config.yaml
vocab_size: 2048
norm: "layernorm"
positions: "learned"
init_std_qkv: 0.0385
decay_shape: "linear"
Each number is 128 + 32 x the weight over the matrix's rms, rounded and kept within 0 to 255. Layers, rows and columns count from 0. Numbers have three digits each.

# layer 4 MLP down (transposed), 768x256, rms 0.0526, rows 457-506, columns 0-63
077206094107114151146090123053145142141102123095107109099124127122114139151200102159127140102109076206108117159139169166092160147151125107055141163145073095127130121122190137135097131152179077
198172114114148157109089194120137120066089117140078149110114139146082099090126177146163199189167136142124145114160139132155069181137147141115155088127118102129114131126119068199151171135168116
088053114153127099173104131133179094104171153090115088090129177125142130095165125109138106150078154146097021146153082186095139124132161103080177160112137162104150155124109136137076092164126172
139116144126094092123110184074124104139137118142154106138172175135104067137075116089104146143147112119137118114152147115099174139206162194206103187120090115090138122150121232156129160162139164
138065120105143123090192131100075129110145118151092099143152118159089140164132097155085099172153130175179090165199144077100121171100131196140128184058130102118098139123099080094151093136118121
121126155127117056098096165074155118156118116126112126107105092131121151134138143097120138120140129145194124154088107118148161223073149121089132153113053124139165135129082125162119155088169130
158135059103113111155120135087143098124102116191096123166129149109069112084178114058123149054099071118185172055129157163150075128114144184081164134130107044121078190184048148074140126103109177
055112187123093076122142126181124132070178151096188154152086185119099149084086131097093120135169051146118086153146176138105160130091133136095084141116198171126193135120107126152151138109092147
096129129097151165131127171086149131180128108116124084090135172201108209164114174086145086127123114097120122085178096142180191181116145052056168124134165177134164104153122114119121153132147132
083182130196071148152111134138141140170141139097122147108101172065155144171142153160107137135119136137122120130141136146106120157124052154124110128116126117101111124138087187099117085179099105
113146117155135140101140157110160109079125098063101128115130172105134139109112114118146093156127114045130114055087211139110107202108157149093163124116110101117082105126088177115157096136158108
098138179141133071158164181199126180115106198121114143192120166163105128155101127159086152097105186106102209156107088143095178156124173102113070092092117120134118120162166148131125139148075140
091076136134107116090173087089115126123161161091170116123095065124050105160149159115132148171116101085103110163136115181067161171122138107073120160083135058145140118154067153110093157133127150
176159119128190087164162132150151116131148143098166148162150159123092164127143106133100103150124101133047096051088164091103109137123147085156175099150151137085101141130119057100132048125107164
123127124151132127108140183083128119172086144094118125149095187125167115130124129111113109160151135114167079119104082143186175098136164149134091108121104140097126137147124093142093135174115153
135139107066117076117191085135091120110119135094042084070144122128109172123108170136116106112133067139088174182118118101089226160160104163099234060157232139087127142127159112178137131142143083
212122151123148164167117105082098120200108127144151094157133129169115127129132143172085098100147091180132139165105162144133154139106144048189103119064149125124177134123146152131141129129109168
082155116152060109146151109086184140186167150072078174150167183145110106138122144113107150086091133110117114110165100139135131116162111124098125158118142189042133080122138113108163072107175137
134117135061094186114140123127163093098163145171110102114130091129099175121102136098102154131148169139136107088126146139074156148113148084144137063144134138120093139076130097155158075165090142
147096157085184117152121141112160075108157142136207128194135144098107111114070092176088119187164170090134154102138090080091124171096107116119181184108073143136103160098063122116113113151152154
136220139171110112132157139120093144106108114123135119139232142102132145046143130154149123129119086086109139089122111127120149130192096118173146136150146162125149139168098146176125110118147084
106148172123114128125109114096120143132129130076101135121163145146126110148113084123122142145112088112186130123159117192149148146209147099098113170113153120132158095153132137130069214159173146
151088138119115086151186141211096149127121124122084152115124122075087112172082136155129147171128172118124143089093096138170069129126107078107081096148121150083141127116125090119114114154128137
113255075144114075141107139034147129163118122130174084010125219141126047097117051131134032103066149124113140110118211160107171153168187159173086086108106106127102192117094087119229188123171115
126192144107065188064142155128135137095104106153172117097169146116092111174119046121125117142144124114170151100176126159161144073131142147162128124147080152091171163157172156097139150141183159
167135117139122134163109083143118111129169115174169100106138124115145132134106060122131123169114117165104119137106154113175099097082176135118132085169139139138124122141169137185133140158141072
097167078184141078156094118072135097141164108074130107098116105176134114154058167144081160103149117126125110053105133079130203128194118101109157097144120153160126085156163098137119103090127172
096180115133141090149112142145157112131092127109110127073101093142162091163146087093070132143110133160146085160101056131109093126147171119132136114168114123110156078142158150129155170096142084
073180072119056113069139113125090113163174122099140056118118149119072099091152115172117114150116119100136141142138147183072082135090156118072181159148103159054146177102051143172161176170128121
150166124140135139086133120168102145135168124130144090128107146181081126140184156166149098117105109137097081142176112113194041066093132125116138126185154117135131153147089100116126111172130137
149188101162084178163113159110127148114109101139076147142092146114100149118160102085156123080124144183091108174119113120137082118138098129148114132173168070142151093189117119117098120142092158
121110204130152066126139090107152144195171126102098100139118096115107123174170184096095092120100073166164116138128090106131108108166147132174111101148141122136166110113123168128174095080138141
161128152099107156118107168064118119149142142135116152101092115109139128119139164121115146108105141119092173138162137103131088141159191096139138157131105104176130148113142097149140128083125103
142132174129115092080131115109107103166155137152141125108135144112122104130140087147138145116113082151043165167087135092124127176113101130112101159157117093204083170138184091153137177107116142
127175157130077160096075142166119179131099104139076115153098133108152090117154111133120157110155140096096158176128138136080113131101199198098071138058128155098098106140114142190146149186112096
154111152166049161118163137140115155161144144137123151076098107118104097133158127150102080155120117148156121137050047142149104139176144163186064113112110195122131091138155162163169094144175113
063120122134090092161076066148124149112161086078106159151104127121190167066115129121090143079119096114132164146140187172107114109137141151162089175156151116125105113161087103140135135182143129
149132148155116115131140143151082179125124117138153078129116118136086041073137150137126140106063102162136146187117085167208117112104131121148128110122109079136106127172140108106025098157135131
110156146130114149160135099132143135138167108112096173147105155158205107122133142136113146133100133066143140094129134130139115135126184097158153074148163083047169096202125094112093130106154166
112133079111107161152140130095055145144143122160182047098135103165086118165154132076128056125155098048111118118152123137147139108165187144092168098103099110118099169102180122110134090160053123
085177140118099151135182118124137145136110178111145125094161162107135188096051129142121143205169110161125093052114159213123198135097142125191151110131119166112143142127112067193082075146179092
142066180113125147114176096113087087224133125174110147097119116147058143170113118152111078141137130195110139146153110147056102084138113147140099122070161130193152135128123130123147096055109114
126139151113127107098143107169147123153143143094131095090133155162105154149125143176127156130174151151163146100136080094151107164148140123046104155179178142165106116162086139157069095143123186
154102153123165106165191157116129146165092100156137116192134184122181128129120185140121107174116164143145148114145112129094137066154103103055089116163132184161159104074086066100084162087135172
107147151099141133150114145104145093101132178095110100106159180142166098202097112123130130147094112139139130188172123167074185103068150084090144136088141109131163167138186145170147051139163141
133141116081168129115093127093171109120150153123113179101081082117154141184111053119089149075101105151079071197077134180140078165104195141159158166078140073095149103140159141176157085120121146
127109130143160121118144176162171101136156087155134181138147121142152155099108119112121110124102097138086143111150126125118130206120162104093135134162111117155099099147124106105102163182133099
118097096097118128167127122159173122116153083125163080081134112125135088149113121171099156064150123119122143079108123139106143102144120125064100091131144106139142178114086111144184123149158194
096094131151089073163187089107183123139097098130168121168119100115153119137099126143129128106168134145106129155143075143165089114134134124082096096115142180115119091136071129131142138133161138
129136113091163169122131130158165138140150142143166142223109115118062170142172118115153180141160121086128158092078140184214138101149144127082154160114093126143114139114087152161118085123099113
# layer 4 MLP up, 768x256, rms 0.057, rows 458-507, columns 0-63
145120145170112091126119083143076112145107136145102151120136034101104070181169069152115122104117140130146161154098109108168099110072110133112163145136164128165146164141151144134073134172109162
144095203143137156134128038110105136158123133106178182128121121131134141092148138139146111098142116169143189099121155102118077099183132181134124168160087151131111103095198132156155125174096104
162118124114107102104109126113105146120139164105100182163139055106172125187163142134133156129165134123154099134126111125135134125120082119175130088102117151123076174127126119105099122048080148
206137142138178114153048092088122158112157121141145182118149124136107157067144190108127145088140119060125149155093064068087100092105088118124132180124161121111140080132157166168164148114122079
132148139118170130095062119089094146111135126118129144102139108108153077120127147132126113115107138143081123065132112179101121078156120154163098131118186125134068156136147125096135109187099073
139139159129162153120071182097133098140148158112118151153131094163128044063128169166133063123144134110158124147111127144102132095055069135148141138120191108137139133216109060040132125161074133
117141124116124131181113100152175157130143153095106149173123076119100118137119189135168127104143133235179089138112112142115103149167104093158092121131098122118082163137177138096087125032124149
160141122180143142124128126161123115141151165144132127130189185104100153107131095110118114095163125107103113161087167154064154053170100129176170077135137185112105049118125133122118141091114077
181076138150137108121060127092136136143146137147106158158124175189137075122085063059157042125145154152129163122083158080141144114110129106127103162094126142163134095155117124144152155088108096
119148188162121148088088158118108175169101133162161135116115068153097098114091136164096145099131115106199071160135122117147122129093128150144095139166145083106129153179167101136138110171117133
175141123076103094092113104104108156143131100165114150076134049119155073135150129097131108036139104128175127085179119118121082155159123151125139143113193214142076093103065128145150150079121124
128147188116142082132078138152121114110091129118072141110087098186098067109162136167118168134143080142137088136111129183090168137139107122151135128100068119091055119134184117108135090156087171
142141195163127111202139114123097133166080103180080158129155151138089113134163157153110076162177110132173117180121137125151150174072105160139154074113081105138141109114160195122086176071112153
128134125120100113124117091109115133096129162130132165172114108166109083163201149136173123087155109143161173108095189128108120103132157100118149112104117202116140095097153140060128155170106072
097063173141137136089093154133126128147128151117097139061164192087145120078083137144115063150145027118158147122087114161120148144069136147149159165104117182081114078122099188103122143175088067
173150134094169151118128120069108126129072092158134121145128170154158120174137229091127104130159104094117122111136099087098125131131101165108137154146118170185063138137124145112134110125112123
127131166202119112130097136099173111170186105182147180117170104144124126120044130142121114132120136111104194143154121090127110125144096149050121126072172163201104127123128068187099160123079177
110199132128107099124127159102099166120122129134099161166140169093096139168078184157131057101118131128108170136107121129111145148141126080112117128133091113113077070120113113122055153148093140
141150142165098117181107131051096140104124173136173130110105110138120103196079104093137161038152070177122137169146174115113123169116156101137178152132144121125118148177145148141125101146141091
163086160115126123160159108108094125126148160105159149172106159116104147151110146090140121110132142109084103201126094130093170160073137138119160133112148120065152123101159172124109111137078088
077132109113113100170112117115179155089141164131112130143133107137100140170142178146196114116113163131140168184101125102084133133074080153132136094094110077096067126170128107130096180109104126
142076152135110173147143114162166167123109101156132215181128124084146141127182112129183114127161084149084128135075118154113142097142152142150170122121116146159086172145114185129134127138078156
148145146110120082234137154030155162155117140123084132081193152160172104045156085128138083085066155096119136044103087113106174113219129133171107114114167145146103119132134125116179171117123120
213066145159154074114094076143131134123158187048126152135124113095052148128121133140116131124141153121095159104115132155108136157089110084121097118115142130122127136216128144164143150180066101
109121071162165084129132141082161140134144142137097131132087126119129107105142133151130120150158109125141159134130102153106144148133073156164106169118120094133118135095130125109092166099098135
128165117129112128104110105142102119132136136146170147207160099157117096132086158117164105128121109116142222218141131129100138097110117120083179115170127078170166114132127158161129125149104070
151111140055149163136120135216062133163126098167101128140166140105147131099116101160137103121134140122114094124137129159148103132189132137146165137099123141076092120129128139071108153131060114
079158166159138128177162151114133145136119185121082123098180157102122070173123114112166143102110140164145166095139148130170105036166108121108124117047107109131117151138105127111061177111104086
166164139099151119163068139041105165155143122095108133074204105132163123200078159161099129108168142109150188119136138095108125141060129135125148137102126125126079121117105110125083102172132049
163125134086103164162187077103126156107132154163085152139160148128177115069113137109124098099131115125140063116190098140161092063132071132182084102123160151109103082075130161127120101154126092
130141122127117097151122115135136121129083117152156149111126149144090135116097118146140099111163149119148141070148114073090123127123077142150108124085099161087083167097150114115110142113135125
095149191150162133157152159126130099152126142106157148120136157192123090165181109196095108153176080144110149160132131121046209089113087123096104128161168178122145122139143200109104116108097072
161151158114132170186124118103124134141118096098108130188162105165129160157154167203119056142111084120092091163114098069139185121075117186071126101129099156111160093120135176105084130165140111
133102105145156139102073137065131121109144178110139145105121157134137191171156173122156110174084088125082124108088104080106119147086113159177120085109178111127077100114141087079090147132128109
140156116104151113110086074158119166159105122132165131166119125121095102117156173092115156117137155125153153081105097135111121136152114118066147118137211140148112150124191176101136109043106124
098123091135120096161157145092146147081122080113119163179070094121148119170149119154103130068127082114078118118128124125126132143135074128163141078146129108146112108109160175097114140076169163
153113145144210101103182132159155163134150115110075167168095117109123113154172127094143158101155070148135159147137121080159205169133116127158163150117127128087145093152160173121154180124096096
127103141104133043106125115074154159108126163133159184100132072076138108133109152176209117110113097211170167170105160117137156128137134148146147095086095090075069174058140087144092099127080101
109115146100180098156086153097147172166142143100116186100117117102127085107136110158129129094151138175130172162122098101138122144121091106143122179134126107128080103077131102106105154096130127
138070088091136065096160112192160175127113150196142135112175179181109103140126104133148176141126098124115105133129153098097060099145097112148124167105118117132144203084128146094144175085125118
129141108147152080135156153119083114141120190087125131089165112227095089113129191151162103100138106131148082170151090147085143144051058180124166136123090112161125128092124103138114136095081087
151112187144163123134111081150160150101055113207145192126136164126126114105096087117154118160152103112125133169142145111174089117089126096149162092140138107140073080153125140111144155168083155
098108100132145100077178173108086093099102161063051129065119132128130085227113121135135120068142099125136175114081153128138160157133106100087134217116157134107079159157168150110131172148142195
145119151168189031142159115102137143161130146149089123187151138143156113111064146162155141131165086156093099163068134088080158103119103072055114071163155110109137137142147111141128121105126111
164119181200092119165152099151126086129138167090087170105187149198109122106089148162097112075141118108178153149135112115055126133156082125155138184103095220081102147109129158121127138130139181
151137143116092132126075173149149152092070149099151124149103154136127055138180130091129141137209110119128118171172148108146125158125135117079104081097140093140116130172135132105123149097153114
100146109127131160162166207168205198147076174146121134129141128151094126085118107159162072140105116137090068125130147152106079103162109134138134108125094134147167165087163144080098167091149110
137159161112169121144068159142073146173130144114042179140146141153151096135079136162117133107147181131147103164131151174167126195166087166191135167139111140136075150089205182165096106154163141
090153179114142155156121124125095108159092158152111130102138151118083091159139089176135126187165133154085075099120148111138141149120072177134158074150134153158104162162142092136105133146124119
111168108097114089203045134116120136112129139131046140074152159141179162103167137128154161130089111154145178137151197088067165091137132113085123145106148115131119127134102193147076148146133098